From a checkpoint of a small transformer trained on Wikipedia: MLP 1536 GELU.
Each number is 50 + 12 x the weight over its row's rms, rounded and kept within 0 to 99. Layers, rows and columns count from 0. The size before them is the row's rms in percent of the matrix's.

# layer 9 attention value, 384x384, rms 0.0245, rows 216-252, columns 96-191
093:67 49 41 40 37 44 53 46 54 56 33 51 78 34 67 52 53 46 67 55 53 48 65 54 47 39 60 56 58 42 62 47 46 26 64 29 25 57 41 59 52 51 41 68 36 51 56 53 72 47 63 41 59 57 57 37 33 56 51 63 64 26 67 43 61 34 40 43 46 48 65 31 43 54 50 56 67 38 33 66 32 33 34 23 55 60 51 43 52 52 58 31 44 53 24 55
088:38 49 59 38 39 40 46 51 49 52 57 40 53 43 53 55 34 40 49 63 52 52 52 51 43 62 30 26 63 40 39 27 29 56 49 72 37 63 56 43 55 38 35 24 42 51 68 70 24 63 43 41 36 70 48 35 39 33 54 44 47 45 48 40 48 38 45 52 33 63 38 47 53 43 51 55 47 60 53 62 30 63 33 37 39 34 37 28 53 29 64 60 47 55 60 35
088:53 59 46 52 65 60 69 69 34 36 51 64 56 27 55 64 19 36 63 57 35 58 49 51 50 40 32 47 69 37 62 38 72 50 49 33 44 41 44 53 44 78 46 56 47 56 71 27 46 55 54 56 49 47 28 55 40 60 33 46 42 46 40 59 53 34 60 36 66 50 42 43 59 33 45 56 62 36 55 57 44 62 53 37 34 54 55 64 44 54 42 64 48 44 41 44
082:31 65 64 54 67 44 39 55 45 50 12 38 58 52 55 45 54 43 66 56 61 49 55 56 44 48 45 79 64 79 42 39 41 45 48 70 49 57 41 59 54 37 67 36 37 46 81 31 59 53 52 42 56 68 43 36 48 23 58 55 57 49 61 66 36 27 59 51 54 59 47 44 36 41 35 53 51 64 59 67 49 57 48 38 58 54 42 52 41 63 44 41 62 65 42 63
093:75 48 55 48 40 46 33 41 50 51 54 37 52 57 56 57 45 54 41 42 57 56 46 34 55 39 41 58 50 55 52 24 47 50 53 47 35 34 46 51 36 70 86 53 60 52 67 43 53 39 43 42 62 56 57 57 55 59 60 54 44 20 44 39 62 40 44 39 37 47 59 47 40 57 56 75 47 66 29 37 45 48 56 39 35 55 44 45 65 42 68 27 64 63 43 42
087:54 62 74 60 74 49 29 52 46 30 50 57 37 50 45 21 36 54 38 77 79 47 46 51 22 48 73 65 45 65 52 65 68 34 52 62 49 52 42 36 59 75 33 61 38 34 71 53 43 43 46 59 55 46 47 32 64 38 57 48 39 49 44 30 50 36 48 49 60 45 36 54 37 51 49 37 46 41 68 46 46 17 48 41 85 69 57 33 44 86 32 54 42 44 63 51
093:61 63 64 71 58 44 32 58 37 47 62 46 36 46 50 44 45 46 44 65 46 49 42 45 39 63 43 53 32 71 53 34 45 52 53 52 53 24 65 49 37 44 54 45 65 38 54 42 46 37 34 33 54 61 40 51 47 50 54 64 39 48 56 65 35 45 81 61 50 64 69 42 65 37 37 47 51 68 24 60 48 54 52 38 45 40 47 57 30 46 56 59 63 39 26 33
087:65 22 51 33 44 55 65 60 51 64 71 54 38 48 73 47 56 45 51 58 48 57 44 40 45 46 57 45 45 43 59 54 55 51 40 55 72 53 59 65 60 50 41 31 71 57 51 42 53 68 40 58 32 52 55 49 57 26 55 49 65 53 36 72 59 50 20 51 46 53 55 59 62 51 39 63 51 55 55 41 58 65 47 29 41 60 51 48 53 34 34 59 31 41 59 48
088:60 44 44 52 61 54 51 51 53 54 31 53 64 53 37 57 52 52 53 59 52 48 79 65 44 54 50 52 48 49 39 73 46 44 49 62 49 58 77 43 38 62 46 61 52 18 23 38 58 64 41 55 46 49 54 54 34 45 54 47 48 66 52 48 48 35 39 62 58 57 31 57 48 19 46 31 40 31 85 27 51 50 42 59 54 54 53 61 32 48 44 43 43 55 41 55
092:61 56 50 63 26 52 63 38 34 58 27 50 50 48 51 53 32 39 35 33 66 45 50 43 47 35 56 51 44 44 42 47 32 67 57 38 34 68 65 45 57 36 49 54 57 53 61 34 43 35 50 69 21 37 50 50 69 29 57 62 49 34 35 57 56 55 59 40 51 56 41 46 28 51 36 60 35 52 60 42 48 34 45 50 51 67 53 50 69 49 50 59 63 76 52 48
089:44 18 42 48 34 57 44 49 48 57 41 55 58 44 41 21 53 61 45 60 51 59 27 32 54 30 55 61 51 72 39 42 45 64 46 43 29 43 60 52 56 53 71 59 29 41 49 51 59 37 39 55 64 43 50 40 69 46 37 41 55 59 45 58 59 51 31 42 37 31 61 28 68 34 42 56 47 66 27 47 47 40 47 57 61 41 50 59 44 54 28 48 52 63 41 39
089:36 49 74 31 59 34 38 49 59 38 79 48 64 67 27 57 63 41 52 47 28 57 66 60 52 58 43 54 42 34 63 64 36 46 41 39 44 54 64 32 41 43 43 69 36 47 68 53 42 49 49 51 48 43 44 58 51 39 57 51 48 40 44 37 70 48 52 61 64 18 57 73 69 48 53 46 58 53 33 48 47 40 51 50 43 73 31 57 50 74 48 39 65 41 66 64
094:41 57 44 33 59 59 47 43 63 46 66 43 66 57 40 41 23 65 52 51 39 51 73 52 40 55 55 47 68 54 40 59 57 44 44 70 78 44 52 44 42 41 57 44 61 35 32 49 47 51 35 71 51 69 55 61 46 37 58 43 39 49 51 25 44 51 49 60 42 33 50 40 61 29 28 59 40 68 57 29 46 60 54 52 52 49 37 47 61 51 59 67 50 60 48 46
087:51 45 47 59 50 58 27 36 51 42 50 33 30 49 51 83 28 61 41 56 33 41 33 52 47 43 44 55 27 49 36 62 39 43 70 44 48 38 56 57 43 45 69 39 59 47 60 58 54 61 54 50 38 70 51 46 65 62 34 53 43 46 57 25 43 63 50 40 43 48 52 50 56 48 46 42 53 50 38 52 45 55 63 51 70 50 60 76 54 62 51 64 55 60 62 44
094:61 57 40 34 30 57 60 30 44 52 54 58 38 42 40 48 51 62 57 54 36 48 46 61 45 73 46 70 48 34 56 36 53 58 43 67 44 57 47 29 47 31 49 56 37 54 43 30 49 52 61 64 68 66 43 50 52 50 49 63 55 47 70 35 36 36 53 67 44 30 43 53 53 70 21 33 63 33 40 61 32 52 35 40 39 50 46 45 57 60 44 66 65 31 45 35
092:52 53 49 08 44 48 37 30 53 67 68 54 41 53 34 28 54 33 61 43 45 45 42 53 52 61 58 37 55 54 53 52 30 75 53 64 73 53 57 55 60 53 46 58 27 44 41 33 32 53 57 44 44 64 50 61 50 60 55 55 30 57 56 44 41 46 47 54 54 48 43 67 52 66 56 51 55 43 41 56 26 39 53 55 59 47 52 52 86 57 53 49 77 65 64 63
093:55 42 53 15 61 43 41 31 59 46 55 38 41 51 42 56 52 60 45 48 48 44 69 40 33 53 59 64 58 50 44 30 27 58 45 67 59 53 64 50 62 59 53 62 53 45 42 49 64 47 60 39 47 46 57 39 50 46 26 49 31 66 55 67 34 32 53 33 38 65 64 42 76 34 25 63 34 29 57 62 34 61 56 39 52 47 62 74 43 61 49 50 65 31 33 28
092:34 43 50 67 31 45 55 67 62 45 39 56 41 31 47 36 70 59 64 76 44 56 49 55 59 60 63 59 44 39 54 39 41 44 62 63 57 40 38 66 54 45 32 51 46 53 57 74 33 61 55 50 58 58 66 58 50 56 52 53 58 62 55 55 48 41 47 49 58 69 65 77 69 44 39 35 45 48 38 51 60 62 39 45 54 36 64 34 50 53 56 38 41 38 41 43
097:45 38 56 42 64 61 48 39 44 52 27 46 48 40 21 51 51 56 61 42 43 36 58 37 50 84 47 30 56 44 35 45 58 50 44 76 59 56 28 44 59 66 54 32 53 51 58 47 29 49 38 48 48 53 43 71 57 27 54 48 56 37 53 57 36 58 49 46 51 25 38 40 56 42 75 36 26 45 54 40 53 36 48 67 70 55 45 66 37 62 53 45 67 34 37 56
092:28 56 41 47 45 55 58 39 56 54 59 35 74 42 46 52 62 31 23 59 59 46 41 58 61 71 27 73 51 54 33 54 54 44 59 59 20 49 55 71 69 80 47 50 37 57 58 46 48 56 34 45 68 36 44 21 38 56 45 44 42 65 49 54 48 54 44 69 37 50 24 45 44 58 69 50 58 51 43 51 42 43 41 25 63 58 46 55 37 75 45 58 55 47 32 55
094:41 81 60 56 54 39 43 52 45 45 60 46 45 48 48 76 65 59 48 68 40 47 46 44 38 52 48 27 59 65 62 42 48 54 38 54 43 51 35 28 58 57 44 29 33 52 41 48 44 62 56 52 39 47 46 40 69 70 49 37 55 54 58 55 46 33 33 36 27 43 67 55 50 54 60 37 45 38 49 69 62 35 54 65 47 59 61 57 34 71 46 60 60 67 49 41
096:33 60 58 50 49 46 37 39 34 56 52 35 51 76 70 83 36 59 34 37 52 38 53 43 47 54 44 49 49 55 52 74 44 17 35 46 44 46 53 55 49 53 60 44 44 37 70 55 62 55 41 47 49 33 33 49 59 40 55 53 29 42 60 45 60 41 53 48 67 45 61 31 49 67 75 71 72 41 45 52 59 50 54 36 61 73 65 28 58 41 50 60 62 41 34 53
083:58 65 50 53 41 41 62 45 37 64 42 49 58 53 40 57 56 68 57 49 49 35 37 67 44 42 51 47 32 64 48 40 44 49 62 59 52 63 71 59 68 55 57 41 48 57 44 61 35 38 49 51 62 58 64 40 70 50 35 57 46 45 61 76 36 49 32 42 68 32 71 55 57 39 66 73 66 65 57 71 33 70 48 39 33 54 37 44 30 47 66 71 49 50 39 32
092:48 68 45 36 48 40 44 87 44 51 59 69 44 38 43 39 33 58 52 21 47 47 43 57 43 48 56 59 65 72 47 41 61 26 66 51 73 58 69 56 57 34 49 51 29 38 35 43 63 65 59 44 55 44 32 43 46 52 51 60 45 60 43 35 41 54 57 53 75 51 45 65 52 38 48 58 38 41 45 59 58 54 40 33 67 47 57 48 57 72 45 35 62 49 42 68
091:52 43 61 62 49 54 53 56 50 56 43 35 51 47 49 33 47 52 55 45 60 38 56 66 41 38 37 58 59 37 61 55 56 66 59 45 42 43 49 41 32 49 48 46 41 30 40 59 38 66 47 55 63 40 61 63 62 41 28 58 35 63 51 39 52 57 38 40 53 58 64 68 35 45 40 69 42 67 34 52 46 40 52 41 55 44 56 48 48 78 45 46 75 57 73 48
087:43 71 43 51 56 33 22 65 65 66 72 58 59 51 72 67 67 33 62 57 60 23 58 65 67 59 63 63 39 49 60 54 45 59 36 50 25 50 44 31 39 46 52 58 42 54 58 36 41 43 43 56 59 48 61 59 53 64 61 70 38 55 49 77 52 43 62 42 47 51 48 58 42 57 52 28 58 71 61 51 55 42 44 68 38 57 49 53 28 38 58 28 45 40 44 65
088:64 63 32 48 54 47 54 30 47 51 34 46 39 53 54 56 80 89 44 62 61 52 53 43 76 40 52 37 22 42 66 53 59 78 64 68 65 51 46 50 32 31 32 44 51 38 69 57 40 62 57 42 34 54 46 60 46 41 42 58 47 32 41 30 53 35 50 57 66 46 26 24 41 54 73 43 58 51 48 47 31 67 32 47 49 63 37 53 44 55 44 72 49 44 67 37
088:44 50 43 34 80 29 23 47 41 49 55 55 68 58 61 52 40 61 49 71 59 32 63 28 43 36 54 65 53 47 38 64 52 75 52 43 48 61 61 52 57 61 50 39 48 34 49 22 51 57 43 41 34 54 56 71 57 35 47 57 38 51 52 44 38 27 56 57 67 49 66 64 43 39 47 36 49 35 33 43 66 72 53 67 36 56 59 51 55 17 58 37 52 41 51 49
099:44 38 50 45 41 39 51 61 44 62 42 40 38 37 64 63 46 33 52 37 59 63 48 34 51 62 38 43 51 32 47 68 83 64 43 37 51 62 29 33 44 53 45 49 60 57 42 57 71 53 57 49 36 41 47 59 39 61 37 65 48 55 48 50 60 32 53 57 64 51 44 56 45 38 42 51 44 84 39 51 78 55 60 41 60 33 66 60 40 58 54 46 32 64 48 60
091:34 58 58 42 45 57 68 50 29 28 52 49 32 41 29 25 67 66 33 26 67 55 43 51 66 73 41 38 48 58 52 43 44 49 36 82 37 47 54 24 54 68 56 57 32 39 63 40 59 39 36 49 29 70 64 58 51 39 37 50 55 74 38 44 47 41 58 70 52 38 62 53 70 59 61 61 48 63 60 41 61 26 58 52 33 42 73 50 39 44 48 40 67 49 54 45
092:44 43 29 59 40 45 53 52 46 34 38 38 27 52 58 53 60 57 53 43 49 66 44 51 52 21 65 42 44 68 44 46 70 53 48 38 49 60 59 54 47 60 63 42 60 43 53 22 45 41 53 37 76 19 63 59 57 73 26 65 57 45 37 38 51 68 56 61 63 56 54 58 42 60 43 35 41 48 29 55 75 50 62 59 40 50 45 24 49 53 31 61 60 40 60 49
098:45 47 16 42 44 53 54 54 69 59 62 28 33 54 36 67 60 76 65 54 24 46 62 34 60 55 48 51 54 60 66 57 50 63 52 46 56 59 55 42 42 58 56 42 20 40 43 63 67 65 63 41 46 62 68 64 41 41 46 45 44 38 36 55 30 50 44 70 47 56 45 50 47 51 45 37 39 41 46 42 36 63 60 48 61 45 40 50 56 60 44 75 77 42 43 67
089:45 39 62 57 66 45 46 58 72 66 66 59 44 42 44 54 52 51 51 60 54 58 61 44 45 54 52 45 40 52 45 75 42 49 53 49 37 49 42 55 51 34 70 44 47 41 52 54 51 55 48 55 39 56 46 55 43 35 53 53 48 71 40 58 40 31 54 64 48 48 55 67 41 25 45 65 59 66 54 44 52 59 75 48 44 29 57 32 53 52 46 82 45 47 30 49
091:60 47 46 49 36 43 29 56 66 64 47 53 62 50 42 53 37 45 53 56 42 37 62 65 35 56 36 44 56 53 42 67 53 18 47 45 53 28 55 59 53 41 32 43 66 45 57 32 67 46 71 47 70 58 47 62 57 42 65 56 56 24 57 59 52 42 16 63 50 52 60 34 34 40 44 46 60 64 44 32 48 44 41 61 29 57 51 44 61 57 52 55 48 60 63 78
089:57 54 44 53 52 51 31 53 53 53 76 45 34 67 69 48 38 40 51 64 54 67 55 46 51 45 63 45 58 80 55 68 34 77 52 41 73 63 35 52 25 42 38 48 41 36 49 55 95 37 63 60 70 53 32 55 40 40 47 59 27 36 54 32 45 57 40 37 67 69 49 46 78 33 55 64 34 47 42 51 43 44 58 77 47 50 75 66 38 49 68 64 68 49 41 49
090:43 32 38 63 34 53 37 48 70 65 28 64 63 62 52 59 72 52 41 28 45 45 63 72 59 41 48 59 58 74 57 42 52 39 71 46 64 57 45 45 61 43 52 65 30 32 63 44 57 58 74 37 48 66 53 56 28 48 56 53 26 63 54 41 56 47 36 54 51 40 41 44 53 59 43 42 37 29 47 63 27 66 43 71 41 60 39 46 62 45 39 47 34 62 50 19
092:70 25 34 46 44 62 23 74 56 63 46 63 49 57 63 57 59 69 55 49 48 46 40 48 44 55 56 48 54 39 50 47 42 48 41 48 59 48 67 58 68 33 54 65 66 41 49 33 38 42 62 59 28 58 52 33 51 43 50 50 42 62 36 26 50 76 27 54 41 71 59 52 31 69 52 36 70 44 56 53 37 74 55 46 50 55 39 22 53 44 37 53 66 51 28 61
# layer 9 attention output (transposed), 384x384, rms 0.0612, rows 216-251, columns 96-191
088:12 42 68 58 52 53 34 39 64 33 63 45 25 60 44 32 29 51 45 32 48 60 38 49 57 44 61 48 58 42 49 34 64 55 44 58 46 57 56 49 46 61 38 48 55 57 44 42 36 55 41 47 33 61 29 57 53 46 60 69 61 82 51 42 40 69 71 45 59 62 55 72 61 49 61 40 55 66 59 50 62 64 53 64 58 63 52 77 38 52 51 79 40 37 61 54
090:52 17 43 31 45 61 51 49 54 43 45 48 39 47 50 54 49 49 63 46 40 43 66 48 53 53 66 57 57 70 56 69 57 54 48 42 59 36 39 49 61 52 58 74 45 41 51 22 54 45 62 44 60 34 51 63 65 40 50 58 48 45 59 56 23 59 42 46 45 44 76 51 49 51 28 38 47 29 35 49 51 36 46 61 52 53 52 76 56 52 39 49 53 53 36 78
086:40 60 60 59 61 20 43 47 49 40 29 41 43 63 34 19 72 42 31 56 78 38 58 69 61 61 51 47 50 55 46 66 50 45 46 64 59 51 50 53 58 22 43 44 53 56 25 63 54 52 34 43 56 45 62 38 50 51 47 57 43 58 60 60 28 59 48 54 47 58 33 69 58 65 48 55 47 61 37 52 43 39 62 64 60 53 52 25 62 69 68 48 46 43 59 54
083:53 47 57 65 27 33 54 45 55 68 76 44 44 48 33 58 42 53 46 45 37 58 55 65 60 43 54 32 39 39 39 46 68 48 56 40 53 27 45 34 62 52 42 52 56 56 14 58 41 28 38 37 56 48 66 46 59 53 42 45 38 35 60 44 45 51 62 55 44 44 36 54 75 57 55 37 56 46 59 46 52 54 38 44 55 26 80 52 58 38 67 66 50 49 60 51
089:41 36 73 48 45 46 56 54 63 61 59 52 49 51 54 42 68 52 58 56 59 43 58 34 39 58 56 46 41 30 52 47 57 42 74 58 42 61 47 33 46 55 40 54 42 57 54 40 63 64 33 39 55 43 48 48 44 31 38 36 53 59 46 36 57 42 40 43 56 63 50 45 58 45 72 33 52 34 59 65 45 61 33 63 50 56 53 51 15 60 49 45 47 49 69 56
084:70 54 51 45 39 51 69 54 51 51 56 59 73 62 54 61 56 50 59 28 43 46 62 28 50 53 16 53 40 44 58 43 30 81 49 28 52 74 48 73 48 42 68 43 49 69 34 48 50 61 55 45 48 63 58 52 37 42 52 40 54 64 62 55 47 54 57 53 28 46 53 66 61 51 70 57 45 58 32 41 41 84 32 76 45 44 55 59 50 33 63 41 50 41 16 33
090:33 39 58 36 26 69 57 40 77 28 46 60 70 51 43 53 51 47 39 26 57 50 69 78 58 50 55 29 42 37 54 66 40 37 41 44 53 71 33 51 48 54 62 59 58 41 36 52 42 55 61 53 53 48 54 56 32 55 50 37 73 47 33 52 50 61 44 43 50 44 40 45 35 49 55 44 58 25 70 51 73 51 51 53 66 40 52 52 61 57 58 70 39 69 55 50
087:25 61 35 53 60 51 50 48 60 38 17 57 61 48 42 37 48 54 35 54 59 47 64 64 52 48 47 44 85 48 35 60 65 53 66 40 42 48 27 25 38 66 38 55 41 56 33 62 60 50 78 49 55 66 43 57 49 66 47 60 47 50 54 33 41 53 61 46 61 45 55 36 39 46 42 39 26 29 43 54 67 32 61 38 39 50 43 55 36 51 59 50 34 57 38 50
085:64 46 60 60 52 68 53 60 45 38 46 37 41 60 47 58 60 50 30 61 53 39 43 59 48 54 51 47 51 45 74 49 59 55 62 56 48 51 42 46 43 41 58 61 62 55 69 48 46 50 53 57 35 41 41 44 54 48 69 61 45 43 49 62 54 77 47 44 42 57 57 38 46 65 52 49 51 50 26 44 58 54 50 42 54 35 54 50 66 35 34 49 74 35 70 67
090:44 62 38 48 84 45 40 51 60 31 49 55 62 55 52 66 58 62 55 71 33 65 53 58 68 68 56 41 71 50 42 49 71 26 53 70 68 34 57 61 46 54 56 50 47 50 40 45 52 72 42 47 64 56 67 58 28 70 58 23 17 73 48 42 55 40 33 66 59 33 41 73 66 44 46 50 49 30 25 61 43 47 49 56 41 49 54 72 56 57 44 51 63 35 56 46
086:45 85 43 49 46 35 61 59 67 59 76 39 44 60 34 51 49 53 59 43 63 48 56 48 55 60 57 29 53 43 46 42 36 40 36 57 75 61 37 60 54 44 50 72 50 45 35 63 45 44 52 49 44 52 47 48 33 34 60 50 54 38 50 48 47 47 54 74 55 56 31 66 34 63 49 45 59 58 56 69 34 53 71 47 30 66 74 63 47 39 67 44 62 57 63 57
087:76 54 36 61 30 65 54 55 49 66 50 62 33 49 66 40 50 39 49 46 66 52 32 44 37 39 25 51 50 72 32 35 60 56 62 48 63 68 50 68 54 53 39 53 45 35 71 50 69 50 52 33 32 37 43 33 69 45 61 51 61 48 56 49 37 46 28 48 50 65 53 27 44 63 49 57 33 45 58 66 58 65 63 49 55 39 55 57 50 42 58 60 33 61 52 34
092:54 51 65 47 25 59 61 60 37 57 37 48 57 47 47 56 57 42 51 46 57 34 35 59 43 33 38 52 51 50 47 46 42 47 59 40 52 57 43 38 59 50 50 57 45 80 69 55 51 45 52 43 50 58 42 22 52 55 29 69 50 49 53 62 66 35 44 41 58 51 48 56 39 65 58 54 39 18 48 73 39 33 45 39 38 54 71 66 35 34 35 29 53 52 73 45
084:60 58 29 54 65 46 57 38 50 59 35 61 72 41 59 34 42 35 52 49 71 42 48 60 75 56 44 58 46 53 44 65 55 55 36 73 47 69 48 29 45 47 47 60 40 38 60 59 41 45 44 56 59 35 57 66 38 40 67 65 70 53 48 82 58 57 53 58 65 60 54 75 42 58 56 40 33 51 65 58 67 52 41 29 42 45 42 33 47 45 55 52 36 40 57 45
092:43 39 45 36 73 42 59 62 45 53 62 64 48 59 60 59 46 29 54 35 59 43 33 35 65 13 56 41 54 60 52 53 57 53 72 44 71 44 49 50 63 40 46 49 60 41 51 56 42 48 57 43 42 33 57 52 53 28 49 49 71 53 34 53 73 49 32 35 46 61 41 55 60 41 64 64 50 58 51 46 58 67 43 58 53 34 52 70 40 53 58 39 50 52 58 41
088:31 55 47 78 53 51 48 55 44 39 60 32 42 52 58 51 25 71 60 57 45 40 56 51 63 38 62 56 54 53 20 53 69 23 56 38 32 58 69 58 38 25 39 57 62 43 21 59 39 39 51 62 36 37 31 35 72 39 47 49 30 43 54 70 61 50 49 52 54 49 65 40 42 35 45 48 32 51 47 56 81 74 43 54 31 47 66 52 46 58 36 40 39 38 56 51
091:45 56 29 27 47 57 52 67 62 44 34 45 62 60 66 72 37 63 49 64 61 51 55 54 74 40 44 43 50 50 46 64 54 49 66 53 57 56 49 35 43 49 47 32 35 52 54 52 52 46 64 35 30 57 36 63 38 52 56 69 67 37 56 60 59 40 66 55 55 51 44 69 38 48 58 65 58 58 69 45 41 75 49 59 67 48 38 39 66 46 45 57 40 79 51 62
089:36 61 70 43 62 51 39 55 24 67 60 71 45 51 59 63 35 38 55 38 56 55 57 52 41 47 46 55 58 57 46 58 43 56 45 42 53 49 35 27 62 45 53 33 52 56 42 32 63 49 46 44 51 71 51 38 45 57 58 39 70 52 68 52 52 48 31 53 41 46 59 36 27 47 39 34 44 57 47 32 32 38 45 45 54 53 41 47 54 35 38 56 25 49 71 46
091:58 43 56 78 31 50 62 59 39 57 59 63 50 59 68 51 55 60 42 63 70 46 45 64 40 35 51 64 37 57 61 57 52 54 81 33 61 37 53 67 49 29 53 63 37 40 36 66 59 69 50 52 69 37 65 40 54 58 52 41 19 41 42 39 77 59 63 50 42 71 65 66 33 33 31 43 67 38 22 52 60 44 52 40 48 59 43 40 57 31 49 67 46 53 80 25
092:56 45 67 46 62 52 30 49 46 56 37 35 31 41 61 37 17 48 68 40 47 48 55 43 41 40 76 37 46 36 51 54 44 49 53 51 43 50 66 47 36 42 67 51 52 49 41 50 48 30 58 47 45 61 47 83 47 52 57 52 49 39 59 51 67 68 44 36 61 52 52 54 39 52 62 38 60 74 71 32 56 61 55 76 38 49 59 56 43 58 65 57 59 39 47 36
088:53 40 31 31 40 37 68 44 82 37 41 54 59 49 61 44 42 41 40 48 60 50 40 57 61 41 69 52 27 42 40 54 49 51 40 14 54 37 43 52 51 57 56 63 48 61 43 55 41 50 43 40 54 58 44 71 49 48 40 54 44 47 48 65 52 75 72 53 52 49 43 41 45 54 38 49 54 58 59 40 48 59 44 07 58 58 50 41 63 42 61 55 37 35 36 35
090:65 58 28 52 53 61 46 47 46 36 53 47 54 60 31 21 56 54 42 67 48 35 43 57 54 47 51 47 54 62 54 35 48 58 68 52 27 67 53 51 22 56 27 54 47 52 44 33 55 52 59 42 62 47 54 64 46 60 39 49 62 57 29 59 50 55 35 33 60 65 66 57 68 35 55 52 34 48 37 68 39 57 41 79 45 48 30 72 54 39 53 38 42 55 50 42
079:52 54 75 48 43 61 56 55 46 68 55 65 32 64 31 58 54 24 65 31 68 43 59 44 55 53 44 63 50 51 48 46 52 49 37 38 61 47 51 49 47 50 38 53 61 34 61 40 45 49 37 57 25 58 49 50 50 54 60 34 48 45 46 39 49 58 79 48 45 59 26 33 61 29 22 14 41 54 48 48 91 32 45 66 57 56 56 47 65 60 23 35 56 55 55 58
088:74 17 76 64 36 51 54 32 50 48 54 35 57 47 58 39 68 42 73 66 50 60 64 26 50 55 50 63 51 44 47 62 43 79 50 43 37 50 41 83 61 52 59 66 65 70 60 45 48 39 37 45 31 59 64 54 54 45 61 37 59 31 61 50 45 45 18 48 23 53 46 26 57 49 43 58 66 71 47 40 34 44 52 59 27 56 28 48 35 42 56 59 39 59 58 34
089:44 32 37 56 75 27 44 39 47 50 64 83 48 45 44 68 53 27 66 72 43 67 54 47 35 48 57 57 32 50 55 61 42 51 36 45 51 69 46 58 29 46 58 74 63 72 43 57 34 46 60 66 53 38 50 55 38 49 50 47 48 65 40 50 42 62 56 57 53 40 47 50 72 60 60 37 53 55 53 67 57 68 75 48 38 29 49 71 44 37 35 54 49 65 39 66
084:35 37 45 26 47 49 69 45 46 34 38 33 26 45 54 45 45 66 51 58 51 63 52 38 12 26 38 26 64 38 51 60 42 22 44 76 59 60 60 56 48 54 38 21 44 41 40 61 51 53 57 53 53 41 38 54 52 39 44 30 36 42 50 48 38 66 49 56 45 49 38 40 53 35 46 52 47 48 67 44 35 47 58 33 64 44 48 47 57 51 45 61 40 47 47 40
086:32 37 65 73 41 43 41 46 45 64 49 55 65 70 49 58 35 42 55 57 40 51 52 58 42 51 34 54 60 42 64 50 52 53 36 67 37 32 45 42 79 53 56 39 34 50 63 34 50 49 60 53 41 36 75 32 37 58 51 38 44 58 66 52 53 60 43 70 32 64 74 67 63 48 44 56 29 52 62 38 57 35 43 44 61 27 50 41 71 42 60 29 55 59 34 52
088:58 77 56 44 24 65 72 55 62 49 46 49 62 33 41 32 50 62 46 39 54 63 49 57 39 52 28 22 51 71 27 46 46 37 40 42 64 43 55 62 31 38 51 72 59 58 60 64 54 46 48 52 56 49 26 24 49 63 56 48 58 51 47 66 73 54 54 58 46 32 43 66 51 43 59 69 40 35 55 58 49 30 46 46 57 50 53 55 49 62 48 37 46 60 47 51
091:37 59 55 52 63 46 50 47 68 33 57 41 46 56 38 28 68 73 64 59 36 56 55 49 38 47 49 43 59 64 39 44 32 39 49 66 42 36 35 72 46 55 59 47 51 40 52 54 37 48 35 57 72 71 45 48 65 40 74 28 39 59 36 55 68 47 31 62 41 41 41 52 36 66 64 51 68 21 74 54 27 30 65 62 31 44 50 29 38 39 30 53 43 47 57 54
089:64 43 23 57 58 44 37 40 64 52 39 36 37 46 69 82 40 35 37 59 28 62 44 42 42 28 44 61 44 40 54 59 57 46 57 49 56 51 45 64 47 28 30 59 52 59 26 62 49 57 50 56 60 35 53 53 65 51 49 48 47 32 44 65 72 38 49 46 53 49 36 54 41 63 37 62 41 38 40 60 61 77 55 51 64 60 52 61 47 74 45 51 42 75 59 45
089:44 36 57 41 62 63 49 52 52 48 43 55 62 53 51 35 62 52 58 52 57 37 49 48 49 71 23 55 54 16 46 32 50 68 48 75 44 36 54 39 54 45 42 49 45 69 39 56 56 53 45 48 48 80 57 60 36 40 66 49 70 54 48 45 56 42 50 50 36 51 24 62 36 46 52 53 69 37 61 43 29 64 40 63 54 48 57 33 56 54 57 36 37 51 21 62
092:45 37 69 55 47 52 31 65 44 38 44 52 60 55 37 40 47 63 52 56 64 56 42 42 58 28 50 45 52 45 59 51 51 38 66 47 45 35 27 37 66 64 62 51 58 61 58 52 23 40 40 46 49 60 34 42 63 46 59 52 52 52 63 58 53 57 76 46 46 55 43 49 50 49 55 64 58 44 53 49 62 36 37 64 47 65 50 40 16 58 66 32 47 43 65 48
082:50 58 39 48 44 45 39 56 46 48 48 53 44 57 48 58 46 45 48 26 41 38 37 63 55 53 60 54 55 62 44 27 32 49 43 53 64 46 33 45 44 78 50 44 70 67 30 45 55 42 68 39 62 76 56 34 50 75 55 38 56 29 73 44 64 73 67 26 43 38 23 48 51 61 40 34 54 40 60 59 54 56 54 45 52 43 57 47 54 57 53 44 33 46 74 72
083:42 35 24 36 64 55 73 46 29 66 56 49 43 67 48 41 61 68 65 61 55 50 47 37 57 27 55 68 33 45 46 45 52 43 54 68 47 47 41 48 47 49 56 53 16 51 37 74 28 44 48 46 43 40 49 27 46 58 37 49 50 65 58 43 32 34 83 40 42 54 55 67 60 63 66 43 43 47 46 67 43 55 42 46 53 57 35 40 40 39 65 32 38 69 63 30
091:27 40 74 45 51 57 60 60 65 60 46 62 59 39 29 47 59 65 58 48 52 43 41 55 51 54 42 45 31 53 21 44 50 23 53 63 23 39 45 69 78 82 52 52 61 48 61 31 27 47 64 62 56 52 29 31 53 58 44 62 55 61 17 62 58 53 43 63 18 51 60 53 23 41 38 38 72 45 57 44 55 61 52 36 63 41 34 19 59 36 24 36 43 50 41 39
083:48 55 88 50 51 40 36 35 39 52 58 26 42 51 45 62 33 47 71 60 52 56 31 35 59 59 52 50 21 26 42 49 79 63 51 44 49 54 39 48 45 57 58 39 77 67 30 50 51 18 48 56 39 49 64 18 70 63 54 45 57 40 45 51 61 57 56 51 54 51 65 35 55 27 43 51 60 88 44 28 50 46 64 21 63 51 65 65 53 61 51 52 58 61 46 60